config.yaml
d_mlp: 256
attn_scale: 0.125
bias: "qkv"
seq_len: 1024
train_tokens: 111600000
steps: 3406
Each number is 500 + 40 x the weight over its row's rms, rounded and kept within 0 to 999. Layers, rows and columns count from 0. Numbers have three digits each. The size before them is the row's rms in percent of the matrix's.

# layer 8 MLP gate, 256x128, rms 0.119, rows 134-242, columns 0-127
105:496508499502484479447532508544528497465446514499386531539451499495438475492540494464539488540564451455518542478465500525587435481452536481513540515529525519459532466501410498438549434546452492500507533585487588449485527515449479576501511444521469488525493566573566445551498499490541463482462473440498461538509444555508518508466551465512471426483520531475435541458528451493544563486533
103:526472448465571544488476562515498493513542546485513510514557510482573491547520496589540453525514485462482497486541482539556489544520501472529525528470512520468501450530466523569520458556502447406495490500524486441568529540513452525470577470484479508519521474477518598470441522465487420371549549501476543519516495525529480512449580533521396554490514519491544486467450452494541537525564
098:515476427566516499419453460465447513481456478579466469483437543517474502502470588582558520449507457494511559507441484453481532552442487495478486509490466437462538463498453522452541492430434589491471473461563541543487484510430461435545517521527480504497499546502552544474536500491463485510511499499526509508503492572498492503466502544509540416479512600492554414496491455563437500526491
104:495523548509490490519504492481496470456417512527470499476471461559523496567537526442588464546513467450447512575628471516441487486530522452580533499476484478492607521482450522520477515473505543491495501496515487597529483548457538444546453492574498534548513493527550516453491525510461466509441551479526502550481479580544500553483481482425499520435475463475493464456460497517482403547530
106:425493499500588549491529559527516449542451442460466518449512501477513489507536460512555511423466459497514502525452441557458501460477496522499486545501466492526425474523546491431519485458524560443481460579471521550479403430518482509527571515431504489541548487467545442523489518564478538501441493493487553484539486510524444497475545565535515523478545575547476477456421524477550459560565
100:476451497457517472478505499512532514489532459537429560454447495506487496508549464482457500473492556532459572464440525560505517499462494469581571547521541442532485511483482479551402491465502453556516435491452472474505503521608498557526488472534509586524506515418429534545488563521466506562490468538494519470510473458533451556423480550555427509535514489419561503518521448502474487473455
091:528481462494476566563473458491508499549498533483501450430424488482506543510461464506589531464546524500462519496472433432536609458514539475462518491537573500492484501484436490532507563493463467518556428479539517537472471550473479535526498544519516479597434508466483487534480522562519495540442527460559500496473471502463531431483487520432445441480558548528580480534529508506431408462513
099:445459539515499561459504447517505579570498460514420500512538472519486431518490456483472421508523560501503501542575470568529530510539469416455468466532572483555484470478534524527585511530503461455491487445468475407452517516509449528484505484516453474545476418412528511511444520494483457475520577484467427520600512483488447518473472570532472461497462450484528508460464464494485516514522
101:498475519501460502456513495540516501508533438526455470546522472470504507489527461439464496427551460500474588518504567528466490516566483480529477454512514492570446457536454437475463548475511541411563484502466478535508474446446476507455481440440414490427491411419465514417442515528494509514514544568488497448519473471467540482460577527517489512499537446520472467489452507475574567456556
094:495470463554490515526496485503477504502452490512498528473531584513525520543403589530481526476482536433411488488508517452539584523524475565462553427538524565519496488480450547450436582484458517576487462463508458522482515460489524491495532467519514470507528449518432506459465490413482471509505465509542524464403531524523394528505506472528461454518549460540509543525430444456491503445462
094:484520507492511450527559514551448513426537542477476524474490492479493488497504511495442531453477474492459496517451431486492518524473456476592495559578448541425465453506490498521545516549431513483517498484473546546434506488489473509474415493482489481453460500573518455562502467533539449495494549600526536577548471580538478456580501539511454417539508531548524540541460459598485493501548
096:471492473475523503493521509484516509492462523571464407465571576438507531459429506435465523510471444439522484431500542521524533485585422492468498524538515493503526442447549515554503468489452514549464500613456497543548521528475469496561479482502504506553477481444459502518455511518507485532458528478557536499488545406438511610498520472559489513503514500517530430513528439483496537438427
093:566565546409479547543439526486539461501520481521453490525403571484592520438545497455473480540524501561588491525445591524494476495481489495434471518427466505447550475536515516458514531510517512445439569463509483476475498442490563502463542558463490522480425502477429534486542456547540451443455495488454450519541542519481514497486475495482520505504488517443585498499472450490459472510500
106:497571470580479526469522512537471449504425479571416496458471524535523515486509485548589516482551506492458485522459487527547497567496529537560516541495510497497449488587491383564489415490539547459490517462436532467480524497466519530497443541433517480517533511500587447454487563517512512468489450427484483527533507509529435470506517553525576482517465511450453503573543466474467456477488
098:519568545559452549556471482535486538415416513494423479538482481486533533470425461500554509454504557481478578568475520579523463529467502442479533553476549536516441546536496504429508505520516521538498460456461502485504505514561539466574546455527481522546420509526502458461471467497515486452544517453540503526558478582564454505496478404513461464543540481480487477505563487512543468448511
096:566429504467580563589523570496462424525488475539550532413541527529488526472516484464479525466484519454500528472468508465490451585553490496471463522513460452404597498481495436503482455501529519473520516543519551471452549510501583511458437571531543476502525485483435509505467515521418465470486510531503560503522463506522475517496450484499574480532522546459555422510508545551483496536532
104:518549450511550490483545426556521508560459506536438489522534534521473491524431504499604506487492571463530585545548481508538447487452446467514537494523565510554517481535474417488458450497454504492523460496385467529488531475471501481516472459542436492499552480525565482489467595437443470507554483503489574422496514462501476493506472569462490477496503479490493461477456519489455487407447
090:537529522474525439566499460497394538475462527444468461492475540447463539590497501517542536481482469574461472511490556536482501463517547526431529501517441476454507476428479490476467513452495492410534548571517468457522526504560510504508516494539556525554463544414537417465475511482486531498518545524550510482432543506434522493469449438586432511450447493478486499482486527462463471567473
090:510546408522500495463468456509473527514425520529470471551552505505482466545506515442545503479428522421568473477566455536470477447563526441511487538488473551528505447518529440516460490494494552496493503462499514490536584538530462526478543542556460517507499437469480490489567603565468491495546539447503471502432486494510505554544518440574597568526554503525493482522473495475434439557490
099:477558558502600463441476454506498562523489437552400509483523492567492485503562445477540536568433506430424470520560475526514487458472460463417537478484500481472457487519524473521431485472436570542462502510523489501473506437526463481508486520436511536564527592471560506461547463552487511491466519479529440481500529556537494537449496516501513587453470555539541498504492543510542537497501
100:488476488514571449487548545565472525544547514443435495474484523541516504539427564492387452487422455545459551458517514502502428510489521562518489506496534396558463546494532493507487501463498522460385512562504480484517501545519417513462477470544451503514519524517548491565518482451464498497485442545490460478478409500533496508488564575506518473573529511508530519490487527571542458518476
107:493539491516525440470514495529576501528474423417543516485474550511491493507472528459511521452517538433514441470502448490458502479518500458498485586510518447516522491507474511479513500479498571515443452541432537530477549488544520538549484523545481540585474509497548501526455533480495438587544475586480458480525472473493510498507540565541534537454534578503424442536398527504427452565575
094:480465483444529577474516538473492444485525522452431521448435594461437503519481462459500509482480556539445462476542489542574425505511517537506480490507549534507508517500487485512520415536456586508572484518484479506503555592488527517538569533509534505568526478485512575541507572515470471482384543453441473529469550456472496476494560536448511462528474563461529504453513524502463479457525
095:445495514550538432464469480551436541559443522501449499485461499506504572507448517465545462470472508483521515559430519527471530475523480561518488556474531479497499509538442530469486493456549443459488461447441470576513523504499500530489520531477443505570604597557461513530456457461514462492516454501508460528578475492541429497501499476562458392445512489543473438485462501463550461566502
098:514457495488520477517515560482501495506508501503581465535488465484530445514554455469549518411548505484462538395461495531556471505470496478581508459539531524538544500591444536434467579460477533521462468519471488536468511482503576480525512456446450451439474414451584421442513490491497547570539485521473522535498460564490536430570554544438493524524502511518513533521509449495512500508486
104:483491491526494452463474463542493549488482489478489490497502526547495486474500565529518478560582518509460500486430509464506529469482472464524540526473526461552456451473419513452541492516514522550521471498513477485496363595458486565487480428485437554541515553550521485469531485518547569513546534516543526486465499535579521436487467579426467524498575506475426437521421458504562517489447
096:490550462500461440483540493486469411491566477500486537496478493526489557467592463498553484507519414530528534451478539454430501574578533489584569469536413515522505514501484605523566542560497571527484451544489510524517406501551513539547464486474554552510463445476500505464497461494508494471523509531519547461537493499545454490480519513500480458450519484432444472514483502579494558521512
100:566528521456486471549542555513543518517509540479506424575525546475508509433461542544518493570449434417431509487521445545500489478570525452479497493513501581471559405543486511485565482556503569535494499521489436587522482452461523444472443439481482489472538449526474457419525516548479478514494511520512479540486528481484475501492479442460552527480445425546477497512490491517523472417549
100:521471534497511481553465538487550515492506482580486524435450559480503470445443564559588569442480458525487557521560512520514455483493550519557552469505527472500461440504562479563340544464436521486488504521530564474522552474482488534529452535580478517471472531488482471520472482503483556446489482512459570435516477550522496501541479525466497442508496502524527454447502522587510506507465
100:471488514530557501476505572537582537506437512431565481511522557503529460495409475560558421435578529516496565402536455474569562528529493530494502498515523521527520468486522486492533494495458443553523479533448552514488517516438529519535561485538458453492548430528510447428536461433524475505449464549511501494503467559499527502521534470416509492513565485514436507504472528545519522461439
100:513553519511518633379582534521497466581469494552491469491459573450502501469475430567494503513528507493446536433468520462500444480457580533567564506499477552555523494508518519519548487529499567503459521466459516483511520488520528538516448506504517544505480519473514491542474528465415488494460525532564473508434476511559531456538500514495544557527543483454491494494532433471482493568583
102:497456446525501463464375447518544506514538415495441502479472567492497510481440500444494600437525518494485557518507463511471503481451545440552525454564483502583441452512522465475506489511483474498451539544501562500486487590455445482512483508479461518536477482495453493542538497530551433474489495551474484472493487552551502479488488552522464444548548571492499501533437477570428520591501
104:456465503495498464450509492486505520540439512464548511521571492529517465416489514540490466521487548528457482466566518521420458552538500500523508493435571426584547601555485438495530565490427485535460465455497440480514493527581541529501521459531509561458492449521478482538451552458494490487502470521482516518459528455488548476464554495475444483508502478483498519544531457505628572449553
102:492484496452521506479549547536448499561547473506521577541503477442509443468490552554531489489508537507528501517499521445501463416510460559442494515462495560540412503508519548481528549467550528497533473504512470470535398445519430503515521434464436480469544423548542528444561473531516523481497558527484484545536482480524453436497569569544554522470481513497595519441515405515493528501533
094:468510583525470519484426505490469489522532601466513419497518540532551593484421548505498533503542514475513462481530548439474430540505441550441502462517539485553485540482472505476492540531508459406475500503504397478471499529536566404509494478434478592503510509511452523502485448547510516484509487438419512491489414472492504513443492497500456502501553494486542535533461489526483507414506
104:494530536560520497493457463469484452478451517535448496541548517514522550473472522474520559455515535418544522510489524519532531492525514453516558547445495542476486451518515557448516433559494510458397546476490515560578521499483565514546520477517507528444511449517413434493499475557505510472574482468537470492450445519477468436468480479501537528571469485559447491579551454579583433489498
101:513525471513499467511553503538445576495512485514494493493511456445398513502495558567541539516545524486527500478513545484487530510472457494500528498450485487493493448542529434549461533431542499472322521492495510476510460529505502563559469506460469492549474479499493562487475576507557537546525508460479547464476521536542492482499527591500491466463500415428505489438561440533512410544520
104:540528524547495503505500467558505579507413416556484465485522434523523559438526562538527522518614461481518525511498474526496522439472542501509476517409540449519433482505532438545429467461511468507477501526476518499501453446451506434511466520439433480541491551518573482554500485605524481461489488514554494473538492495544504535463508484449479476421510550480482484492504402526558477502475
093:394517494532478503498406532489488469561534452480472477519438486458485498494438518504480535488512507491512476500525525464409564544449499531498537477486508564586581503495510424454468501487435488471536474493496464501495527491534439448488494467497505511454510465527532453463567546479495483482512580454449532442505509540546490463546503451432490419505548467495495498474535423371535471419478
099:565525489500501491519559503469547384525495514509584454486478537498480542534530526466515495520535564501539513508503529463430516489530568488471443468512579517525533421509496488485498438514428543515509527485466477537532508436421566488541528498476480503505491427486530487589486548498490456462553411573512491487444494566480502464540480481419511491496499576506479518569412535555494437448487
099:492471468444563611544522535527535531505493542445535516459463527543608558522456454489520510510546572467481511507466504523582521443555565494496509475504556488503542460513521448490424481488480552546552569486498508536477394477476504452511498448502499530500481505542475445425449432487566530490539508531505489542442432509530530491549462483474557467534504498552484485466493483570491424456492
102:533528503537562442535452556480615491448455461492487518494582511534527539535496549503530502494493492477475471528559490461519504448482543506496594476546573530469457486466525534507433521521500551501455482572478478496541492479511459425553534475494527617475460544521504437495529478499516638457521494456472497462508481521520452538468466541545481503552415567495510462477460482553509522478474
101:480517502502462435517528509511506469459540528493551440498520434450449513517428454464495512475508523449585518488458425449420488509549440433466499512476457486476461516518517519441466511519472436416502484462479449469481532475515425467474492518506433464471474452523486425567495580487462428495479513508484526545432480485526500446499527574516525516567584494490583504492597482537450473459505
102:550462477500518489512528553474463513463468582602592509609593500482463463534496513401504447456543451535530491447513469516512537518508483455431438499493524469555502554487499554493471515504461491476532405480465454470496556470473540583453540490512482469510492474480509439457503534542476464473558538496499492482515461465513506479541503443526492439509462554567516526477438472498517576455542
097:535499545526502543480514534519498488603497509445517473489526527539516548473506510513464504470495408499569483514507498451499498484541512559491513564481478551538568405457443538496534435520496563444481468513570530449481581567512502499487491523424534427427491473438503528503503519503489539438487480515541488492519474479510567467510510460578496477466483585525449538564470499587564463566563
092:495468523573463516432524546459485514583523519571516427416586470523518579435509459457482503510511499500490478527475502517525592455510527490550451478544531467523513559486433488533475521525487511549546513396489522533528481501509523502477509505476572505535489499485460511495430523482521523547494571466496582466510570455430503513481449505468469556529461525459562552471493433479583505430465
098:539533517513559520485511505445521394477535456509510538520460480539597494470483509519519486426557409559501505455562538487510455471506543510589574541505513478497525477436490567529550497527479500500425482494508507561506441534415503501565506453501496473460503411477568510481492535476514537449462477531480452525568498453488515476513538559509488441523519477500525553523479475497547452621517
104:441499494553490497511519534500521471559528508485489477511488498479502549461530482495529526431473471469512480486535534436527509499495562416491429481472579518447623441578485529444453445487466553501549525490460496507480478430507468545557506546504496489493474524544551506445519465586490445451509559598429547497523445529489585482511542427514514477505442559549471502462442496471487439511497
097:454436523497475508479550458505456482516555555552493437382476513438519529497477499482498498506491522531451508458522518541489465469503514485518443494471362468458514504448542475563547527488494519459470458573396495507512514564607492444475506485469524532540539589438496554503502506534496457515483514541535539541457508482578510480465496521539534517564542520494587526467555500507474475534537
097:527536477558527514451471473465506554476513475471448485494546470502532487473451449474456516441503466470503471447524437565531514554464474530536561488483466448453538526457501545481501474588377494647471502539469511480463558536531513512485529470521482487484425484491519440472546488466511561549475496548475505526435472510483542528493467508539497474405515564526456471583468497526423459481495
100:590544504493454496514519610511496517527487575551491433502499477550514509489552490454444421468514502459500522459452526554542531476538476509469525585475475460482513473496490474475555512573467540525509495530467504458572531556545538511532519531533496485563589424463479496518482491530527472528498552578515458462515442535461536489417460512503495498461429501488530518547425447492563481599504
100:485526421551561532511524575498480449510492507479460496511504531547469483509543525516487498516520498541489508494439407525509484550507511512426510481488471454556462591476538492450453531585517477548460504490434417466588469481521502528526535530468530531493519439481544483503488486519541477550501561655421471478510479523521493533484538482493467434509525501578516478486491435577487499493582
104:487559488542501480527584612533495473467492522519437512458543471530477520444491481496488472457541468489504610532485446490436534510419500494446565527503583476565539520567419541564474483506573443540506492484484479517504505493545485474498473518515491525517501536580567562559567528570532466486519469501529527456469497464527470519505565477476541549569465503455536526495519478413487475526520
093:545532580473493536486538583466565485528551523480563419524463493522531511476460430486473527502565386501501467477531484451529522476473560615461536422506458509556484433486466513500469527541507539483429537475536464522549504532513492499479459495483488509558535526501548516474476477580510554521465455468551547526486438584446489474489519487479536511508549528504495561557530536467483423521464
096:414480496514493490489557519487449521533509477539528463490527453470545448518567523543499486464538464491505575509528454487476532452543479523509522597449473492452518425543536491591505476483582425429461467494517479465485542480509487562464494469398516470427460433520593466472474483462531552523508489538517430518486565464529551510533477592443503459543501495523523493532535545470457478507539
097:468556480588519522498523482503569454493562451530542473518460493465498519514556431483503501473448488431514446506493461523471529450521512525522548476491547480470570477488444606516515486510498485471477528514494479488547516510548544491501468518481525575504433526469541463496554515557593528464453595575556538465454522582524565482557468522490529483462505625557521502553485473496534503452513
109:438494476545496529508566494538475456526499560526513476552528495472504532519424418574559491522462495519510569488525527448454500496502564493470412490529530465462523496478509545580472528492492448495516468480520522568568513512512512460582481548496495446421421463531455477514517472530506551488501562492452530530568531470560516476519537522500505467486483518546580445513350515557469529489489
093:526539477465504468529515482503532513552548466451593542491545480491481502427477519470464470472487496542532540482536559529509448519502445500495451507513527565508503442416496467412474507521477522518477559533563439567540519521420509436495476476507466540505563485470521484495524444532511562565451475483571546482492474545461580468508516534497455496577518579497565534571416509531509486589525
106:488584511499568505516554546546528535449464452456429456558518505542522515521498455481517506503521565405536478503493458456548450535536526507439488489506476505529482499548565449484396513527424538512466562539515482539506503457544451497441535520504489610476520465536553450569515529565500544475550508450486505462509457409520506503496489481517590494482543504546509488505520516550501482520596
106:537479540511499521477471478538573536539421504498500469516516549562458451508495496565561439483481533463489521459453429490487408468510503504552511503479507422485506492535477422497557487473532528475530482510390518497535563532556518575536521500542508529554557528489480493508413516500535512524524511486512538518519471398457519458429550471588446443460553518487460436499451476487539522565463
105:501453512466470456473506467547462506483556508475502562503549474526507474542498457528501426562530399540500507533586468493457515491522429483496486448446473531550509494517525453520430540503457569466556453486545461465455441502496454510496475510537448520521491569558445409443498441486468483429564566485445481635550507494526470516511533470521508476494523492488572519479560488483479504515552
108:498501451551461541470536479495501525473471522468472481470503534449450470478527495488462520545486487533487523408489464533522506445466591524516517488485509493552493501475514516446496516509540410510464486530436453533556454452581510514467480507467477522497553452448561480471462485571529576408539386520465533477463509463524450575466523506541483502476468506463611501485526374487460467473505
105:466446507488504528476469556484518484623521432453562465428547483522489448517542551478490444504542476531451498432436476538507514451491530507589474445515532518535495515490519536478515448526520517468540469458483466496533528537532495474501554442456481532533595455511563474508468582502452510481506467574432575540464457472523519515567598519458487492469522533481547474482477518478560519436457
106:461511546581497513458524569503544491554501515473506505460505515507486449500456565533455510508485393500525520429486394522457490437483554553494453482531553547463551399444487548471501481476531506522488424520434472483502493473450526530528470539459510438507528419467530494485482521539460503501444504539520562481539500537497529529516545520451552491562456594484573506514413499546528484546489
104:501489542497532517566497527555511475531459514527517434514524459579542481501513524539568419485479465537500507450519513481541427458542539497529505461536518462464555522555484398572452505479472498551548477489475441477496538513489452506502531603550496512453494482576528539547487527520499566470551478511443553476533453502492525492454550512423504439464534557547541398470492543450537523529432
103:410413441521535590448507502468481473554588473548554503488491541502407421487531553496471452485458534534552509492532384523415516462505528570539538541526513473515496489475450494497529474494529457493451494545536531519522506483558481483522505499467506497489515508570520474490527535493479470574449460569520537453570519508505457500539523547451555477449530471499592524469499541508450538491508
101:482525523526500447518550560542433513503524553481499564461505594505470526529508486435506534438438540530469482588527442509460557537527555511518570514392444524480498504508481512428487474512525549488511531543539450471455586518464540526516522534458481484518437545485571553435489500465458464475427471492442525519531482530578485478469506501515493439463437515492477533548464493582491475492437
104:532478514510460517495576543536477470572455490566500535510499504512458544515524508492572486513476557443447548560524497418478558559474471493473441499507533489529517458554515480543538524441495450440518489446515462567494496568459486563434536506507530471487449476553548585478498548485448475485450465490503550481509547536508595546415561505522588460552499500513521536503483499453591516519541
096:405489463518526548508537479502562460499494416490493475458585531441548507519516469507518567515483560513500427526439427473529547485538487538443502531508490447512511490547520464447521557473399483498518520540496559476522519550597552420572469450523523542487499447511496458482511529541522510520499491558487520470492461482529482479539553455520559445528527546512530510583474487552443489409523
108:556599427441468539541503558513492488564530511493482436506498467465462453526550510452523537554428526575444453446444483565518550512514502522463458446458489450522439529520490498463485497624504453480513492466480472510540531503531518520473503474579488548434527477543457469494440562519475505515473483491476588495507447424540491534538522442495537433454532532496521469483513472531576514480500
091:512470544528532487461518447533531522438472514588502563527500509464494490477509571557522509542516501503467573470438511438507447466531565453498413551511457440492500463572502453494473459471509489410525514508415536603470516553427533558525487457511453469485532539505552453508479505512436509555527518450520541488504517451538482512466564523504523455438518463556557554459441492482552542473487
108:449497538523474469478530463543546509495435491510468498496523495495556457532532520500484467486485513527490423553544455504496524541477485532477412433528595484553487484482538483585454542415521510597541507506559451451546474504486487481414504484495528504563544524585505468465557471517476505402480583516450475566494464520481498470505510512503471444542463546472518454515535513551475483451608
094:445493435486490520507547518540472486452515491528482488520456473552449443576549453509548456551470535516400462507530532502489579554467522503483594456497489455569492508494439484513492595447514539429542448452527565526488510496539494548499430530540492502469528531563519490499491576478511549494526494516486478513515503451586472458420521508404492544481570503517551513518411494536508487515493
091:545419534448503469541445487558567522506560478470580440526520522442456489536420516440452508488510542484432481533506522468481466518598524501537515476503435450477590555546615510508533527473524452549589498526528474526512494505480476519473455486502506488523523519471483452547521498555495573464480494430528597491489496479526529511499533523451464513544539471538477494511478544473565541430502
107:496493467481557521481543555501481533472506542448439412488493549584541487459560546540504414473505514478504483522541500468522490589496496410553490466504559454496573464557447515490549489502390498435492490553460430510532522479502522516528606451473470491451488464590521466470485548505501487479472441543484492462520460522461498496477529514521518568556447430522492530482457477491471503439535
090:480520560518539462480452464530496515502516509506469526478491527497445459572495495517569503424441584528488543444521556542442495514541485464459473471489553494534441458488514444530565573506465567444475538444509513438501546507479571536525544515557544456483509561482484578479557489505482429482533502496508542543492459606499575486490504523503467494440511578519524504465493447515523532594430
106:493537545566510506494552535471451429560506488472506506448491476497486570458469507509501489497501477532452531571490507491435508518496533560478555523501473558482482503513462459489483585546496447532573451426570485461503488550548416447528485477517504429471461574537534549524527517498462592491461505526477461502578583538522546424488511524601540469498492515547514521515526495576450500537553
102:549532504503503531534570524530578523465508512506531480475573478558598541481472450467544481438529538529472562511509557556497515439540491469511497502419524452521551597487459444515486515453476520492544467552456499486460398404415513539537540521450495470522464455465511499519493519555462497525527515579457488473501438470475492453493508484439480454525561545463480472489479455449558523519531
095:567456543502488503541489507501515531467491466545447509516549448478447441589450478481494478540491500521441462498565466509451474487505470516444508487450465417537557507435426536484486468537483451569499556493573454533466414501510445424514533508530455501506462478521515503495552503524451526486500555576502481543518434585468539459462495560503534528429406491449561467538499454547509503469485
103:488503488462466511471589522549528550564484528431545482489471558508501497523484553480520466582474503414543562600540539505484564434512552505611461451543488497476557479550507468469484527563525487519499497487493415585496527488574460471530496464479499539531474562533428478529502469457525505483534492452495510507484474513567494481431495499490435509507510520543524447477508528491467483381489
105:501486492522469518461488524503510527454465462499539456485483425505541555486561447512500489467548551406473511543459433502494413406506486485550507406467495554533519526567547491481443420491512525481460513539494537562521553502466419513529468467527489501501499542557537552472489464473435575463503463506464450532479448552523424562481499509455525454582505532522443512487485525516577454485456
098:425462492535519559502531476533484437502473525472444479512464543522485550433494472542436511558591533542502531428467556560469571461524555469508495484466503443551564530499485453542542479484451485492498480530554493505499549542497465524545465462486487464409487500557511444581507464509564557498427445458462472478416462481476486479498491455408490431517483518546470528493469469479488434485551
097:519426544537530482560489496541463518490530459501462519448475526409528511597551435496474506463505532442460580462459541492482466485530541482565507439480479503455536406413515476494532526516519541537481446537469514528440473554476485519617499499501474545426475489492502535467506489522494503491456484437534484533483555545570533522555437556527488503520547573463535489450535460509520441490453
105:462538516519476589471439467501533452511537474550505505481505588551446536515568523556494503500500531537454462539600435559469497489500592468467538509463535525474510527466461508479515503489546402461552581520500478458523494451462480500548501469494500540465474461590501602473488485467544439520486540573490457518421509593544480561511516490525521448504507463513560523505501511487471473478538
102:527488513512518513459492490547550511535512495441488468447500472560584450569514476575519464474509446512505449443525475464553591475533566507601556447454533461506481494551497478444500518450477501476494446491480486473512468502522522517487524477394472519511577485584474512447505512541592512548523547482497516524551418514550514455447537537488491407498535503503549479527460485539489525433437
095:472519487446532527555507562459540473491470500536510440520527482512460451453476486572563483534499481526512519472521409489452462454525552543489566467576468487509530482481470511543499492452526570447508522416546524475536581500453515449546453515491528496443508493513524458509548492558550494531479484504537493466504490456530490492545571429385500487402400443546451449468505506465507503509565
106:460506454484486449428482544519470443508547514554483477509479534538459482494492483439489511460529478552567494414535511444429561444532535486532553459393441455561413514523480536441500491566474492466548491463477537468555462519534471511546554474503454488513507459494478470498460586501472533509488417550453492456493497548517474537560529561498506471488584437506550504514516495585479525506455
100:565468435454460410518601466532450607434540563504453477526562482527511505467419533565512519513491531467568555493486495553494503420485486485486532522468453508488469489507425524503511498507504492453457457559542508442451452538448513482526503514461431522529508417481505505450465537522502452568491455560535487506503492476559474474500458549525493463464458435483547491508454455544456482528456
102:519524525553508558439498505489488511568493526514455520435509541504458498480490465533468431499535452470498471451465487480528466452493523553535526430431523456574453582538510516409471536507474586480439447473447449448513475532508486490494541465443505449566528540509473442514545442503608494495499457538472498502515436561524546484467513547499500507595505478575506504523542448518505426506556
098:523445536592524485491509448564543496508411495428480519493596486549493533489463548552514511478507520527471506487507498517480555565512566525485509544536520534420518455475454507491528517504500565567507502439501385470466468465579490464547449572463450523556512499491521445510547493456481552466492551511483481568504560531512528556490499515512461573527511519469550469491417489560467568478503
097:482475526490488563449483533536528518514521579494503479545452521517503584487470430498546453468577505612526479540583501543492419482528570498477499489534504543471599462488469579522584503526510487551467569473525463486505530603453443490523470465438542459435553513546494510476508504485478539477457510506499432475458451492488473492575491483585521464486529450500508540471489518519461497515491
098:413426472525497520534554504472501513504544459502494483554514479487455495484544553479485490516521498470561517502541502519496509465578413504525515582535554468485478438460499503488547463512447515494529485447498454530471559572471498502460426511508487461563526497564516582580480522456571501537430495509435485522547525530498544533406511581499461552407490473476531516481555491536528454558567
101:462471502463494442528547506509500473584553489524457475449493443582477448570504490502495505471534525494554444459457471453496452465515467535516577489534515509551486473498519462515501521503520450501515539515434502546459465550530560588497396491486473560554514477495562553465442563564538417507526545585524525483564448436492495554532521467554540424518438466516528494545473499474501475485500
091:487473525528484472477461491484538459472556483594556479556561455543489492569510475487503554523447580501422461481504464448557588528480465523496495486575489463478500529433532493534501474482549539494490479495544559509442515454510518497486454559489519427438439409466463506532528524504512542485475539428512529437521511451500566502592524461426530518524467532546514492439482523521524496404521
091:511451451490520544504503596445505465453525492477494546461542537524449516477463499571540584548421525602472465494445525506513550532481486552500491521466496534572473491407521438513501512509500476478457573487527547479514521518542537516559553466492524523537507600522500468462499443484470460493505519507487437515443538492494467418536543457503529463500515382520492515577555465516498462442480
103:479574530558495537502500467524505475560508444450514489419488530530441557479547450453465483491529469508532504486475506492545529487496457588524628498480478520528498531458463516460523453578499470427468524452415500465510476535545482494535475453497528547431463479527485480457484526487437510521519466515550512481480469490529447476416538514555544514488594437570518533510541477583475550483573
103:500570457522558504491552497467497477528506548488614511563490479451509383517494489433525457494571444525542482463506478509467457517569539444535518552505517509514535534399445554466511556480495470502488448484476526469569517493541577504530474465486513497491487468496531522479508485457536504542516498537560518438548482468474522479504533453539445399536524522531505461597453434551459479547521
100:510504474533574504547552559520454494431479527550417515518476544451459491433437500458406499449573564464513542538511474516518534548477516493427538486471473533452617531487428476491421501577500501559512541431482489531531566453536515509520442450516477488496479503486456479484558559553476560517439459509483514456571460483488502542557501476514464518560493513530486517460516466476470488483484
094:496513452535472479488491552476473527564502454553456506470520451394442513555454476433500522511549484437487555548472505435479501455469563503528566474474513498530502471439495477501572521513401495477496384532475441523457546561549486491513551568522492483500478531484535451532519491596415527515467507553489540434527543548469471532506501500507515463542478465499472553496467529448486546557446
110:496556526533466498495498500484509504497459479483393531459514508440540526492455509504555495580536494471475565441464548555451516450488519504490549542493495426552459489582530495553475474462455498499495469582420473495494451587544485465538530500471494521479458522468455379481489499517492528481548537545479502601463500457473482526566500489458421478508570471500575459477537506501475521418472
099:533577456471526526532509539512621495501495481576491422489510528467591521422495547434499496547480448530433531481469518553514450500534509485517542493541457603458522505465476559546427504545519506531549406550502493579532450545516501492519547550493543523506496451463438449434517503499483524440503489496448584484493557522487472483515530487497472476554492532470504486545518477490519470451448
097:489504529542476575443549490480557485469488472508504410525508561536524421513498491547564527495515554542450512515481518428521585538531537460544450474494517499471499525498471468473555524482412536578560426446556532448521558507497599446552510555518528520456444513455538494495524457565513478491490473493490480522478475526563488474560508460505505464445549507492556448511504450529431485455573
099:516468516501476574556517477533555476491462576519464493471444542527542527541483511469484537516558546478468489494490435577492459456514513449490497505481522511463500433517446467539451613474434499492467509496415506513538507449495498455544509532540512521543498547498533466564555475592468480462434414449444481505457489526574540542523447542407524474549579474498547497476566517473482490484470
102:544479517458520497484475521536481529427521504423505539467535485553562523546510504508505450597569499454472503490480524564449512495499480502478572487510568498494569429530409470513497460477467443543534543496577409488427493518464513524479458517421470484546469519536542524519521462527533541471474446439492459538523562500532506521473509569459517488572484536426485539433528566524536493426504
100:543459546558551449509461452517436478590486481522523509511474449491495553506467550503543533482539455462514471446424528472469527397586522554496467490494457545493550403525513495556425548550509505541454487547534524504472417523477534462503563495520497470446497511557500542503509554569515522546524484485533540483493532537547497483477468588511559472497526493534591547521525453531540493443478
102:427541442520551526481515516518523502470520508577425524515551499489488429502518435490513480508524452565529521522520533474472541496577544449462470537517526504570507534568517547566522496446453500554524506571487547499476547500498493537565512486512491444523535438436504494402467526492459480412492506500458543424566511492534438523569543453486560483524476510509574507558453463545512583471492
102:446459538477592512467428481537515502568530523519505483495554518523447510428553575523537502559495467513524569411466514493524397497473526511561549439461510544468530468606544560469516489532536512532500521501534468572520421554520479483519484550470489474497575423559541486541465520488464538530461435463436491539524481480468480473535536514596497464490484498533508528532493542508509489498501
101:475521453523477572555468425503521501504506496501541495484472438520476533507484416474477535439555550458495471551459510495595604476516488476534479537517465516435535586471482530469502501551533529535463557526506525575540504473503594475571488513464512466492527410488449559503500394563539455532494470481531513469477516548501552507498543443470561477519522487552512524560483439536550478486483
092:453447541539475477443543481537538477492458514503478518481435462477518595503514477476490499550570506471442503490476524502413538469495452450467542511507449493515520525475511478473524472538560483546581484491458579532546416464569503505526454549555569530457598553549491548538437466510498505464529504467457544511506467522451458495576515484514502504459526528468569472501577507517503505381484